From a checkpoint of a small transformer trained on Wikipedia.
Size: 10 layers, width 768, MLP 3072 ReLU, vocabulary 8192, 77.1M parameters.
Architecture: RMSNorm before each block, rotary positions, no biases in attention or MLP.
Each number is 128 + 32 x the weight over its row's rms, rounded and kept within 0 to 255. Layers, rows and columns count from 0. Numbers have three digits each. The size before them is the row's rms in percent of the matrix's.

# layer 4 attention output, 768x768, rms 0.031, rows 546-654, columns 0-127
103:171144159108131138119157111089133129148112129093098144157127153122123120140137141123110141098122151119122143101158133144114132081095099152103154104144147121107071104145114119128108119118089144135079135122207151086136135126146134151126074136089076144138145140097145079141077095145106091110096034133151087129113145182105129147096038097072128144158132087124088104174145124153069108158105
113:134107110107115155114163126111123109182124105095135159181109121148133128144136100159099137105089170086111088118173106135131120186141134082146128108103119121097096118122131083079165108139078109123134116128141098112061190153108097107137240124143096149095146119106120157095118163178063103116118118124162093138151179089079072128104115129058124123082087145181178135203172068167088160145151
101:106162113115143102147124167130128109151109145157155151139098134100091103137167125129138129155131138160114134117140086107112124180117113134152111126168156104103124148153089136144102151123134121137150105090115091141100195140121157156045094138178131057096160102137218110125066069117114130152176103138173105077069165119150131098182118135096142061145125227140116163078077147130127087117135
099:142145134148137115140158070112104134107151117135143133085123135103152121129130099124135126177114125082102152129152133158154108111161158114137151112156152120149082097130120128131111085122146135231111120153171165154180141070102130146119116075117082090154148132107135119117112103141132179114139119193153150164083101161114154145061209140096154176114115125092122124114131119129134185159100
089:072092125121101155108093103107116157125143100133082123097078198141133134091121179090124129090122121149112139160094106088090128106098154130121115161151143092136132104102140136176142067084148110089120108157159137125173096172094146060164080141156103081149115082068122105199034112160136146061087038162138114126130117140092134114138120152094132095123216125098117095116123124098066114106088
109:127144143167146153164112104101066129119151157116117118154147103131139136136138126133116134149121128110126114128137156142165138115106163124132143119147141137166109108095173181121150115171075120115151120123100113151141132137166123155146144161124146189100103116124094163072124121189154136134103161132146174152161114137123153222214091096124117179123140174130142131138102158119137141133124
129:162108054102143169118145168084123143167115141075070169138127118155145102171060130084110180078146127131150101159111155186097068120098072092146127101109142119186102145123103096158143083153066125173124140141117107091131118077138120164153082093138072159108143161181089094135131173138182127079082150104094116092089090151141195107136151125151152137181161121112107183097133142099151127095102
101:173186135154155100135115122148119135148106139160123103156115126129071110086141135112152129115152138159139139115126083098115138105105101159110116106130185131108165169129091134132094158143103132167165191147128123141116100071159122179111141129138136089125116116128168098138146103157102124117130114114117138076061150134125151144088160202089136116187109138145157178064097111094154118108148
114:093139068092123096131134121123119185168087110104133185147100114092093084184131108066099172120087150145154121162142082115086105145139137101126149128156147091118130149139054089094168152092155144115174101136080125126143099111044172156179165126134108154081154104183117148182149103105199175129176121144136162101158111185052085141101164107154144180126202118064139119151154161094109085075116
095:120109084089143131101177133089161093118076115106174156163127091181085137124104135157165106167173161181102129093141141132117100119094159083137167120095142136118154164134147094143173150163196149047098130188071088123113082136173086137109151146097092159141122158126115183045185179187103073106072093055167096137099152112172110120207163043164129154120091133141167135177130090093126176173064
095:087116102142135102087168157119137097152122102101120132102101170094110069169161063196110118142131168103112129123122090121132126099108147156090133133144125098150137145185113088131098110082119092164170155174181142100143102120144086103165101118104170170132141091084090061109155135149176136093177134112138170124145148108096118092102090088108122179154136111128116100153148095114107119138093
107:164152177179185181146164090124086108131164117155127092083095162065110141151181149188107100145146105140095150136167148166131143110099138137095100138145160112132094097166104167146036104150064065151150118165125134172160149086130128107124056117166108146168118114134131108129140111053176135090118135142115153101110105151158190124093119184127162124176115108026054109116139153089147072123118
092:148129152148131155134086078110119126108147125151171098133122142126129181100145152181162128103126104089101092148162122098145125152129136133119125146142087135106138103078128132107133113161099140202116138164190103139086181124052130159155149172151126097089121153149115090119175104109108135144173172143112139096137146147081142070083138228130125148124117120143149123105152121161156077121129
099:175124177156060201160121112144128153103152175147111115104167136097164158190112175113113129160125099122165126156171221143142158106096131133116148173127137119155123135135157169116132101118099117032153169108130095100131108144125101145152125130109146169136156166128189103125129143138118141151154104166126077119127091162110149157123116117119136128157177151150161154156096146146069160098104
093:097131118160201089101172159133118095172088068108150154129104109083066070142166146140139109123111166142097065124120103108117128108097079095064112111157160061090156207089081084166082129117142121100111118149095156137178023127159079090129073129138097151161142095074122137096149160126101120071090159105128125123126137135153138129123100128106155143140129118129127110163173100058129246144107
084:214098098092133138106149065102202125165128094120129143157072122168074130120130145153105151121105162136058142159136096142141097143131127026141171089086121102108150154095126069109115078161149122158171161150101122111121169071136120139130111117167106120112153122155121136135126152100126138057104156121079159086158106137167132155126104124148156106137122162104139142134088179104138149094074
104:065118160123132071077118172145109113132134072119174129124149112095140111103138065196149113096146128090109106117169071093112112159167126124096098079140147088127121128105093118138145176071126127109125146183106115143131084170086139101111077134073108121155096102071115139193077131103133133089127128117161150115140146169167182116104112071120158119132145150105153117141154130104074110154083
083:061101134140108096091130172157151126126171112119124155134144111137127133109189140093148079200042172104096102142149112089152131154187149092160135150141067110079140148122176102086144139162135143146110106119118145132133133136124129126108168101058135103120137127105191112112124117097118122082106150161163179121168173108155082101135138163178171167156121147098141100087108083108169163145085
093:119118101119115143145165115112155120133104135117095144106141128129172114181111090098106127149107108114157084175091180197141100126140114100137126108093098120160113128121142093108142100108097127128122122125114160116163067071076082135105103087157081082161141063140189096128134144143124053097089121122122091099109116112182150130077143106060115047139129167089128082144074143091108097112132
093:077154160126106111143103135134137113137154150149119138158137080126156185127141122112162111128115143109124091094129115109117140147142144164155136156165125140093126113112115145081150170093149161193150079129091137132125113090083171133082125117095145137144170131112132100151162163091154188088171125144119178152091091122074190164103227089123124174117154114062147159086118106110106145156153
100:084153102084128085112111113135104117198128114076145149170081058104074135169114101138122153143150193107109100146129105116118087152108134116086173116144167067137149143112117133145147136124102102186130154138173103125164163085118064172176123089124152137139133139068119087104058081093161115103103123160162152117131101196130163117068123186121173185186120118156124129134120133105123137127131
109:146103140176094094104140169131121083113136107123124123118157100136125093116147108156141130180099175061137133117150076113156111153161172152118146125133135106142142152117139104121122127122106142137054164190134130127097126094125138153151091106098116135095106105116066107170112138143112123146076134093128132091136106123134150145137140124140130132141125104122146141096156093146140106110121
101:100111122120082107104138132105099112112133067101112145144147133144154144098078127159120147135130131095159090130139121119127103151142155162135119150102125116145133096114144142160177151096152139120172145071060104143187141111153115095118124036136145077173107181100198177145095048070093092089170125154173141102136144129106086123140111136172168111113105086122122133167099111085193092145140
104:139125130125111107100098153132097110148128097105113120131111158089091133157107160094107140123134141126127094125123088133144120153096139104100118155117129091145171123092124161156136147148121116093148182167052163154064083178111103118118108140132131089133080125134175175161114105112128112108090144110159135149176160175153109081056108146116107104144201225160142122149096134124064112113052
110:102129142115120156101119190148143125167174158141190106153116078115124145150123130121123143115156107127137150121171125128123108128122127154109102125110137121120140136095123130135095127175112093099150152155156077093098166123102124177139147107104108139111138114155139119101126104106118136164158135159113148157130146117145129128105140139119176159131108163162147136137147121143130121131122
116:104163103122166159155118152143150156153122133113158142191135113146133133145129132123089160088117086158190199095110138108061160131148087151147116119119092171142140191100103117069128155143147150119118100042093167139168109158190122102114100083111124107178125149128148130100095097112066114160125126127166061165161149146118119071164155115168156101090120114126115090137119074148173110135211
100:174139145140111143127127134142138135098150151153169137120165121133128124144147123082167111102092117115091097150181135139154144110150116110130153135133135133088108116130116115122137132152119137187102128139164105098031138118033162120122148098148095134094133112132122123153126161163127104152155152085128135101128126103137066102151146162119139112117064103153109110064069075146139139117118
083:127108085130182159136096132124127154142124084109130132157100137101145150133100120155093138083144140115089148107117127152100114165138103146159122161140126134125089109161119114128119096118105093187073113112143090077098149116108185179134168177114191179092189085156054137075182106138158124131177166161115175087094085067102115159077151113124105156076159191226137159124149171195114174143117
101:101151115088087096148112114128176167147116065096148179175118108145090168130131120094117167156099198168150176078149093099075126189163195108155220148155139127105121160118147115141187155155163148110142161173157148126139119145147064122148095115113142154152082109171107154128110129141114094126081135074152128106169171126150139185080092136082137108118192109170129084187154149140100112161101
097:137103128088094039140161137153215099109108121144101115121176170168141102095112073077145150188099063148142131181140137110126130091187139117138124061069097139154146123177140119114164172104155210134147093167104065054096099096094154165154145147181087149069203135133091118067147176128167103059137123153077177117102138112100127140126135103163174168173138139060134146122165114091161163119110
095:114144145153117111129116122151126127085154132164163079134137136106105124147141149171127136154143148160101134124157117135120139155123120131121145142143147118134139135105138156135125106145110093210172110148137099111142093108075160158164221152142115104095153119142074132143151071155178178085176144170146117102113108123087099200118184180126118132104190165097136165153127143146097110117091
088:100126145092144147116122115119156122137110150084105131166103101144126178121118169162135127090153160162141141086123121110071130137097145182177151149137122177125102131115159143122124124108116141103140086095120151105231111049131109082129109069154129130159177086105163099138139197114174125134108100225096148126111080176094109179147132093207206154114146057103061081108102146095173139100090
094:132105111136132126150110090116112117100138133129140140124162093152109124064107125150193098160146164113083097113108139106140130169115149134109137164153143114094102135117160127140128155117149122162127110186086110121126195137124125147181151143153171126120095179091068145110179117127130208143119141113110201175139109098089165119172208172166147129120127138106176170135141142121175155129167
103:111050113082160135054120208152188123113117080079152138114112132163135098137111130164116123062139123110121118179120062095143151101154071061110140143110070134105206150126164067100160082140168158160119131111183116090184135133093143109128122101099102136132128118125095089170089140131126170066153084144138096126116136143108091117109138103084106085155156102096131107168118130140104107070098
114:107164169147156070134118140130127146104119170135143129104174101129137104065138106134200124128125109120154119143128110068119165069175160146154135093154120158118128138163098139159177160081108160108116135116202083136152150124125151128110162146080169124131132108131138072127150160153136127169163120174116148139123131136126146129123138175176121193162097105167135127080135094184145141137108
100:133204098118166132181104140153078142130114106123106116171112156131122053105126124093168170133158090140175159084098122169104081129119056160128062086154179153158102125174045156154097139133154128117169115155126112156142084129076173114141066159103084131104151081075157112164107139106150121057113121171080165120150107162194120161127127150143160146131138155099101094131099175078134109090084
087:150113127148172125129115113145156111124133127162119127161129105157133129101125141120123107145157137161116142167100120131137147136147080126149158117095108189118142120121167107110108116162132145143114165144102119078135138061157080151101089183181064095114124087158114112087149183172141102125102160079094108147074080119138145150125132145081130098155120155113139163129151145118171146141141
090:140126187099206156134132168153179049106194137140177130176100064086122163155190102165135040181135150163105123114192122101151194148151168092126151124147122168049154160135160116087135169176120114124115075088141135150189115077125117077120141098154130064105122122147138127120127140188158143176146128125155077155125120140103061116217129187134106125080108107141136096139131090136182123116185
105:122155115096159193205098154121114148131140128080161138115142123140185163195117146112131166126112067154186143141113181170096141095152065130184122109165065161139102131123107164113143098105127122143134095162107166140129087129123159094160073108123103099199092130112152141131127083055147128108092118092147140092110182119178139118167159137146152090134116113109095135157135050089168079161112
092:167165149146129134121108027148130143096159101159132095084157133136115088131143130119098141139104138109125139126141142156167121095125140140130130109093136132157140127095124139187111095130087092152167113162196141140141171158083120116215109078136148173146132091148130144147067037124156121155171117181169131159131159136096140124116142122101180145098102154114089118150141128153129101130132
081:117129146145174155166146142129125136144136129140166118146135112060109172111142164164108095092179149160133154105115144109084158133068109182113116199162146158088094124094119161158107177145138147097083136124153112146120158166137125140123149083127144142113104164152099182153085087090145128199100125138178066096099143163138119072113124167138111151109139063196105156127119113133127086076149
090:100156100130187104120136116157091143152105132116094113131127150100142123119145056170105151089146106086157116114091109106110106131152138169095125109127136156172159139140106125117135097109108111108131063072117103110164148120103117136168112098075154164111122137159159136189092080115199096122106157153141175122120081098109104141100112135157157114114130104161097129147137156112142121136175
090:105156173142123126143071084170126110072149145140098067117108113121156131154161103121117155122121078109129130131129135184161126126135077103160118109141166132150140092088159163137121080191095130116163109136113139089141097069078132120169150131159103052106123147097172115165160126174092110089119167130136117140103145076134110148131161123094072071127161162102147114130053128087165126068134
080:142150095133144116108125146144113104165120105080142142129108100143115085146119134153114126104117141141131159082081084114099118113085060146174108151136161127134157182113094098146106114113124085112130149141084139174186152098176142124097106149136086138135119192076159153102117121117142186146094152100126101147133138192127075090160132128127113149067111118106134108148128133087163170181109
094:101149112093090108131117103186142144071131105145141126114108179128156095165130119058136170178114077163164095206146119118129121130167137125144135116098133107143183148110106118090144139103142115092062110126102107153173143172074141134125176099097117180130085100173102175134087082085159119132139138096163160113137119156129159074146157090197133106127124145142106090128082158105165125092088
101:150199169175121164150123071103089156113156149121115127109102106116110114162173139151136155131115146110143113111132126135136116094102147094137188123178161128162130146065129140136141047178045089146185178059136144148161121122198128157065137173097127139128114162143173147091095124161075071132130142130130102139086163120141221153104086184048071161139089158125136135184114181147140140130182
090:141144176169111097112073146131123153098189128121102084117133143097115110124165113081142148183125142126121115124163107143169158104198184090122149099131148115146114101142157203145149109157127095176104195166124158147163126084162078112117128091196187151168165173129173087131121162075130163168111143207139119085121137169129100110108138123103106169141188072108141110145093118113114141123090
110:100124187144121091114132167194129136133170171129130108069203052131141098073163110050225079101111119087148110159132121081207174104158123127149152164152083143116165127128150154142121161119138200136110111154162151172150159122119147111155098144157112105169131156108115114150088098095116158200128146116163091138155142118129112076164146146147153087111089105111131152165189072163136114150134
092:191093157088085137105074135136124088109157141160074094093108124134152149118081139144108134115168114110143116157108139134118138132105152200097131145122163124141149055134172148106098096101108144171145166060092097094111093108142128131133196191034176158127162143137185135115172148175177111072140167108151125174172091124109072137164091156153095160134170184175154144141104121099130203159069
098:085136160135136162113134137133078151122147161110115100110107082076121127164105173172142101126163137131132111131141144121122107126121159144082130143149141077148120149109130169140107122074098113188187127088140107114067071092139086143104129120164135109108129082140180147111123148151086091123133196088140103117088196069170150188114073159089078142132148220145131113141163118105138147158175
105:153178085135181200210097108117072137132125149159138106165097178137149139120082156153105156134191072206133174115103200175092117098090074185159045104113158155155105104145086188129044157110155065167110106112118118160122119136162141133077183187123113141116122136164134127082123201153143080172141152117138124127118162138146079138133156152174104132138056162156120142136152120145171165200118
111:149120093133092144170119138104142111114168157132081121115106157162141130155099168126098172125119110144138152149099191190142089095111100127174137105044095127176116137084150125126061108175079108182181142092144081092137161101153081159144159090107126086093127145123120100134125086111080102092137154111098138104090161141165132144129047119086071127160136151140104175139141182125162105125137
100:172056162141074065077170125143182085076141128139101087081137131151117165120111102194150092124110125084109131146131102085156154090127156125099179137072102108111182128095187094070149152093134166100158141178151091112146160119090152136168057172158173218097177104119079085117157157152180174130122061150084216080153089118074154165199105161123191192169143070102125129079175157137060117082093
092:141115121171143143135142181146093109136169099146148125129093133166133103091144098135129121147125110080128132133114143113148119140135135117127099128132126141122148117164129137088114141139121127138102098179166156139178174118131065159160134130169104196151140162081113161092142097115135146175093117168078130119147096151089148088084144141130112116150145082141118141175120172090133105100106
111:097123149120149114101125111121103108119098084096120118105142154121157085150153124126139130150124118092108085150120114140166113151154138104143149113145131090183109108139132129160143050099078129091154115118087177137143065142158114134137127108158135146114114194196164204134133065089126133119101131075152110170153124134127128077091159143196176142097157114129089107185197137126173136150168
089:149090142122128176136158147123176113127133141122135130164153107145157139199112118126060134108108106103134095113146167146122155147144104082128159096093082150141122129119145123095152099138074129075099177175191118155204200152126068154131129102064099118134111159123089157192069073118138145185103115122143098088147102141095095124129115096166119157121136064220114159130043168120112093105088
103:135147126158154121170120126138101119106118145143130112123102137106117101113144101111120190165137086155123095134156134147148132108144054122109055077106159154168125142150124159126066139167126086148121097110166081128155181167092166130137099129072101147159142126100092073152077155068108124118106117179125192088115111169142154119105128180167195146132127081088108140124110131151114119132081
105:120116181144165159120136166142152146143116168119142097082169179116132155092154167144179077088147096111132116139139136069149183077141163151083142161146074180087108131159168157159110115159141154109114150119141126123131119142102139108138099127122179129125113086137163111119141112103101087172150107166119195145148132101126159125109109143183182144144127135099126139094141103113118129118143
111:110156092093136104158175128136129148156086108138101148153110119095095154148086130126079152103107122154148163112115086163090102116115102133162152116128146136142105107127089118127147140121150156111104133089024119121108111149080164136089198191071165116064110138144129152112131118127128078124160178094146155208130121154181100100111146106121072117106068182155164098199158087160133159194214
114:093092148138138136119150126105153092140095100126172140133119135135086144118191156206153073135104172141106126068149111087121165161063120094095149179130105110077163190150158114148155153127140145135137130169141174188143118185114176045078089137133193120195111126099199166149121112084156185182156096112173137122183108125105117101106156190118136119100097098113108080114139099144105157154162
120:108140143126127149110109134165138155144176150128161107127151086145132141089104119087123108116147155110122192089169144124155132124176149164187127128107131167130132127161147138137117153128181121064150132100100094098143065102208074138168109164146143159122109148134129155121145122126125105108138142093136146141120119130151144136157058094124128150121192133108111111145162141082149185148154
091:147133159089155138125101108116119092135145122141128134197110125127140166140115105161107098092157138156114157074139105150101110138119150175129142167120176154101088072158133150117132149109114129104140144152139127134177145129088146115137146102124084073157112133155136121215085106105085085123101084159111120137130190168210143170105143093117133067163106120113144092127051189135119105130107
119:142144152093141123148091082132100154134138145132093117167123131127094142079145172069179138156130112127138095151181110093149137156132130097098124137159146158106116096140135166123162166137121172148127107091121160176130083180142171075090068111157106155182121075095162083175088145120173074177195135180157123082092135165156127157185099148073128140167086095081065043130031113115168061089168
089:080108130095143130091126168117180119119117091112156137135148140103113127212151106167124128136097125118133097145169134111124146127113126086076152155134081116126138165160116100115202118139102159178131112144176149106088138149064156095112173076118134170155184139121132122118116188160111135156113137184130063117172129114087076152135139109072147145068161084168149107100094085152058212145097
103:105171073125116101160110065096102182130096087150142141127119140141115095073136076077134221118119109104155166122180077155120083156179094121174088090135145140157086093092053115154162120114149155104137126129116089127111112101137105142130122114137068099081148166114116127146129136151130135064136063121098158164134116149130067137108145110137188162135166114105157170155152102099108122096045
112:151173110091162192171158144089078135198114159098154173164118130050124136196132167197086122130163162164156147095158193182069102125028144169147125150161150146133064122152082139138099108139091099101094096107137111119132166126094140132104131083173077128153156059172169102152086127110121130147145128167133118112105116116129182063173166091143186120161088145105092075106124119134147048130174
099:115109134102114092062111124136151092118114173142127108130123135117130101141112090158125133139128126130117135147132098107134119110117116133109137132093121143135146087128145147119168123128114141134097117111122144179156103128135153079042090114113148081189108041147153131186132120090109101170137093112154092189122083148148187154142134138116192133113120119103079036050125103129198104166155
092:160087080125132152160158099103174103108120085089076160123125133179142125146128087104105149105059112095118093144107183156166075144110075103142101113069091091133104164126139074112119137137098143132160111119110110131164151119182134166138132190149162094090163165050117131071159111119094165139140120116081114210072113119110138138130095192090124191159069116090149166151174175097144167190178
098:124136153129097069094158175176175113121129099078118167142144103122112066158188104112122085181043202101152073117151123059128167153114161153163169186152065126108156173128162055088141127117105131058061164099141098108126121140128134139105124148092134120170079084121127103123110085132134107175162165145155149123104132122180079117166068107119108098129097137175106135111129091162107180172157
108:125160143146128118140090135118106145118144094123132108109090126126109140115162140094140135187108150156113125114114109119148118145141146112144139115142138088127156171103144131137101149157144100162174144167079125172080105083113094157120128099129051131098148176127139107131122159131135137051084089121105130060081116171129089143084176113095186125112135116130162180177101135067107128093052
116:143114127092157175069188194112139125183131159074095156098110122088135109247112131190065086134119149106131110133149156147129128083073132086118177122135128081146133159109127085098121048118099119151142134190130105132107131147114187148178220173131180150059160144126108133103200074179154169154154127158116165188137090109108111175140177154111104184091140166105172180073100160123126214129087
085:118099106186144147075122083112135158098139099115107093078079129185133139106107168123141175123140091155115112159110125126176107032144156105136150140057139111174177133100186124163091076166143087162122113077087142172139146132121134098131126113116172108166142139137143151154145166094160145089115133104120119131141080146130130155135126171113138093093151119070110099136133139092119129127151
110:137158156152095126157167126122118149136183170143145121170100158118129157116140132122111093159131124140098165110195145106144155145128206166188133116130149148079075064134151159074097161129154122161163166120165089104101139120106088164136175145056145125138158142131151150089126106168083125130157145123133139143136147062135118118105186126156130143161071138165168156141139073149138230157110
094:121134156130078144099122116166114174126176131138124139146112133110113115125142158097136106145109119138122112094164129100120136143120164161094113148133134143122107114180156155113098166131086144105059161106130176145180106156125134101129120147080166157182136093118132123097119096123169163117106115153157120181206116182121137105089112120160135144076159133182137089163153093160056153164120
094:178158164124147138151149114134091127161149198124115125117114175111127123134110154168130163125151122152173159121178137085094140097092161162108164130144142137157150104113123178183113145127104094147130169180165109183092102177096139124158155121096134151131158108104103176134118154150159204119091094117142154119181167181109107187208133124101122210105133166151164150158118145092032182102099
101:132172103184147155158103122108090130140103191103088114092105127165097101082110160125161164150144149137113157078100141130141098110075059164197095156145160141156124116103124162178082081148114124176143145167119118133116135104101115100151161157172176097128143090133122105121159167152152109118127142123118116201144088122102146115120105200061105134103106187134129083129158134129122139146144
096:157095094122104115120144122110143100135126114119111132160124168161121148105100131143099131164095120131107102159140125141130108113124164107106127113094132133126143122111136121113177151127102134153118141149150075097166156117136110170171128235096151113104117144086070088092201176158114163099163162144044164115116105095123162182137087173106102162168179169124157173096123147093117162126118
103:193122142126116129094167106179160150182139173123114111136118109101088120136131131063123102105118138146103124177171106132165151069114135106096138156120138115097143144160103091094079140144121129115088070122050146126156154165164111103085130076082045130197091151094165202132095126084112072152111093101132107137101156133195127109141136077135123048122107112117093140135089081100159117151132
096:112127175154115136121123132155122156113135134175122086075141123111151122119152156155127108137140081147164163116113185124156153126126122121119117113109133166180162127124160162139100118183131097061156185141129124149135089115135131140155109126067117155160110124108152167135118101121108135086063076099158196089165172103176128183087176132087139117105118152105135138119089179100066165107076
117:114079080148094123115104125117073123103142106160078086072100154128139143130086112121105131159163095079121094111032145199169094126095062110077078105111133077161156133142143144124118070131142096164143187131130056049189194074156074176092108175094152148092184154119053058074152183188070181145104149135094144116124136065082125150099093143156097132164113125192201221116156141164115143133180
095:139160132154126126158117104132152171121170076155180147136184075137115137109143147072118132151088138146114151110149118098112144185174161135128122159149115110125121169102132129186147164161109120074140135193171099159153150163104130079111093120136084069141070100133092118181057080110165109126101104156170096092148125144139131073124088189096139093110124084156091103110128166141110090140073
096:166132128121120175133156118120124150110135121083112154110118129102115120152132150130111144131111145146135129133156140156142120097093099120133132125157148116141112143176118123109106104143108110113163130224187104117106150107087109101204130161177156170094186065103133080096130168179176145121082029173109134075128102135078123118156105159043122110171149133101141111177129105134013123067064
114:150105128118180130122142124134168116118140033148154124176087147147110163107149159136059123137108117159085148147200068113131149166166132093148119114101119134066126124110146119100121155152168136094068177131153117130186143133152083134166081107121170201140107119113088095102157151078161187151063133143140151054141127183142154111141113131194165113128127087198104154146108121121121118100140
104:110107073147141148106146156093102107124094141130112143139052190120126123120112111149127163130184137140102100165108095171094088073122117116148110127121157125111137071125123133140164104135182097160098186133139156091150118095157081135121096099132156071148149075112124113126145135155079110141114105132096086058170126080195098175096066157125145079142126118197145162093141154125051170124139
091:083153154107113127116138141120134134140146144121168133119141118105139137177141133172132146183128179125095178145215113122099124138197183073149190100139156109115092089100164138167199111192091095119111113144179132137050144197071136141130162125109107122095144084172117129121137133138119129160142071146122154108135151104106144117127176114159140170128120159179110118086058131128123142094093
100:183146111105129074130136121159146103163094070115074168166103106120117128107127111137124150173141131152150141104105127119095129151114145150126114160132170142110121122161098129119125162146111165167144083182163050105166144114049114148163161119142062168105172110130087113092127127108182137100168077150114181130094043169062120148164115126108202186084151131118128131134149154116085161168057
104:115168145134087114115096102143129153105193137134112096109136151118151110141119106107129181166123092096142137126180126141161106150162168114147133073123167130201153115128144171128146091119142109158132136059182098061132141144121156149142152133090128128107176118145100089084131121198085157107133117153115122134142113086116137134158108111106132163120127127171173122125161122151125152139184
093:127165103122134127146112113126072189151127146141129111106131093126148112142050116127140131158184053142181204124084153128096109104160140176145101113129143132158130112120071148131135126084144132115172143090168136097176087116176060144150099093123096179135087211153147156136127129116141180103111145075146133090131168178113083091156134118136104089117170140140120176194142095080166100131117
090:136147117176122133152135070093149135119074132132089103092160155171132102051123105157159145137124109113128185099089142134132098096160129142164114133115135144153131142136118116192137095098163116189137115103132164072151084114125156134141129030168123134134176149171127135175112121128127161153153152172150126146158157165125021166086114061160178126063172094138100084093130117147131147121109
105:128157109102179138138107134128145140160140130129144139171125098176125093063125125072171146131125111166144159099111119118128133150144124149151095112106103187102126129171119141151105164163134134144130117165184145195129133130103174075121120133129089108179160105103141108144108151126146174173126107133147087135175080164110081128224146150116151155099131123130103079079080132117131163123144
092:107109105141152152103198166131110119190083123106141169110112123112112110131116142163137127074144160126137090170137092117096120100128132112102160140146161104133118128107089084165106082115154117063148156068135161105145103121109111114103136150135160121179134072105157100105137155118104168118131098150120138124134157150103124132081113093117099098159166135131125089115106135130111165116164
086:108144159115172143129111092137129108114149117151191115168077106136116178098155121112103096088152129147104139109139096123124177108167151129119129114113175172067131108138093126098126203132170123098134153107092119164122058110148135107159090097052136137164076128084158147143106111024130086066145157097115163076165123147177150133005092135216171114152132093194072139152161101110194147211112
102:156082132094075186080154128128175142137118113110137149093136181163119130127119176170110114125101133121155140168192142116111156130124151095166147178120117147098188104116151096105196123089154132138184194093105111114143049113168115171118130169139081153146127162097089125077151160118139158062109121115090167110149153155118121189139135172087158195191130167157143172173163138079114137139051
097:147100122109133146145136078084161143120108158127111146105116106143125166129105163131114129133111120150134133194111144129130141091113122111164167147124118142138134137087159113110135125124131153138132124139091115077115135188138142139104156176112102154121143172133071143093154123142160155069151135100134097131127139110078125113112118109124100114075161151136137168179098131098079165127106
089:116126130102119149082098129138159176162138131085102143098139075141095120154124146099131104086109168155144156083091164073105134117120123171121184178134105113117148192093157084142101147091135113166120101089092143122079121161089146134082176143130118133133147130146148138084159152112103134115141136123145154148096133096100156153137166044150101161106165150108114125186093110153134121125120
107:126128154119155128080110184133117125129181100108115125109118148111113084166162128148059115155112162105112150104168121142152155101157130121083096088119150105142097118191118108119079098100135075121134134172182096102117161185149107170171168125104172163104168130138132168070123071151120189142165116124152111117194150055089139104171193145119158174144105169158184190126148107129123188178133
112:171090105121105181120108097122139150099091148112114131080123169137126124135123137120122162095115121091168119161109152130136123113115099118120147167127084140132150148133138114133161083126123123138122123105149096106155190077154128116161140139118150109113162102108112107115120105127113131124125137183099142166104107078133139113108135105149150143129107135087120183096120129120164150087129
104:112144110141158190149126143103083137156119121093162160132106121127071113122148195122168102091149161168143091112109129128108138141085121127135139163166132152115129195145119098114107115168132081141147123145189081103185119170118081154195175135134164162101130099155059107090113104152159150154149154151116156090178153128125135120155148184148122120167093156146166164118131147144165137079170
103:170148076176108090115175088102110137150101126068074161132137087156085078089102080142152163126138186086119134046134133147159050164072125154130107111092189055174100166106109090186070124142142121145138080193189136138129145115074110115092101139151057080177183086081139060099148161163117165118163109180138121095108159094116125195194151106068151113155072129159148103156076088126070139157091
096:211098148071127151126102114134125138093124141150107111089125143134183165115064163094105159088150079130157100183123157125145145102096092152084108157117075184122130092089160172159128106146100126111112131189170136189133085125110175110120105165171146099113087110077109141158160112140144223165121064103130136149126116155084126160188171136063097146118156127098143121089083132131063164105098
101:145107133139114085091149135128123059115089130124123118104152154115166099150143108153139122125122111099134067156153108151175117076114120086097151079100112087165177137080139093111139069100111162134179173150072093105142094089190091167121148168162061142117116163104144143076186174114138109108064160104080124116102140143139138163153108163159136185177109153123130175110151141062168184158131
103:123103141111106093099137115150143122128114157155121138157134136120122163106129134102189063121113147133101099145135100080119142133124150152104133188163127123058115109153154101084163188121188155144079110093141155141169120166186134111114135177171209115129122110096182097096068128134149072176128150153135096088115097137184088086171095200150126125150122113176089117073163141146183121101179
079:116094140087099160145078106092141162089115124109089101107108205126137173167122156084102177128124095142169179179147134160127135145147111083112121093107078149149107120091137138117183116121106149137097122129117090086120075094187110149090114129193101204106142111194141104106134199136132092130146132120116123149057066178099189144181121102134132166161144193106107086126056123146141144135121
110:112117130170096134152134149075091123094143136124148098083159212090168072160161113147104139175119091107122111112141181193176110135147116104133069068100119100196090146150112146136084102143125108091131149128134096163155155164130157107125140126130144125131124172148102152131090092111166149219131106161141084096158149161129118123171103149170100117131092098173126129102075129150151129109173
092:112124194158114158103100089131088118109166142179084089133130101097169197141134163153153067104129110110142103160093149105126151092120178178100164187150082158139144108117170176112165120111075123075149168143136108120090072109109051159141161153116122170105132096179092126108130175159160114094083163079071116096161102090143137126089100118102085096135191196108177141142123184099090149059122
107:085134135072097091110134147154142129116154153131144140150128096072125149204126122117113142167122136174171111120151112112100142124118129140117157132145132127121150119134142147106168161116108141096152140143155136152179102095122120111089105152067136162134100111056138089154108121125144110105141066150129142078099142200120125133115077118044099085127137070097114072113081183121078091142086
119:109138126121113091129144115131146159155127112129134134119138064135108141111128125187163119157100148136107143107138112114089104154144167116162154104139133105130125150111118104135131161129149120143107150182138159183131125112145105148168131074162100176096087154160102143141132127115148153166085117115144132161148163155104076133118141088148155200109159099147099144110121104138145131099094
128:126129104128107115169093123097131078123100102118090135160095177146138152109092144118097146128141110174123124119075138170118128107106113115189106121099165142152099119108130138132120137116128118092100140132188184190144108159194051098154117078060107108179051189054154192146036080137068138105058117073176066147191200138214112106139115129083081109117089144176142163186179082128100125169121
111:123133145131108135104117158126107135143151115119157145158094149118074122092162112080116103121107186110133154081130074095094148169106120182095092140155142112052124137129100106099098189097129109133121112157164106163169129159116144114167127166081096127099106059090090080146101123154164085094079113143082136157181098145157137113123114143105078135108099193120074140116094178120096131139061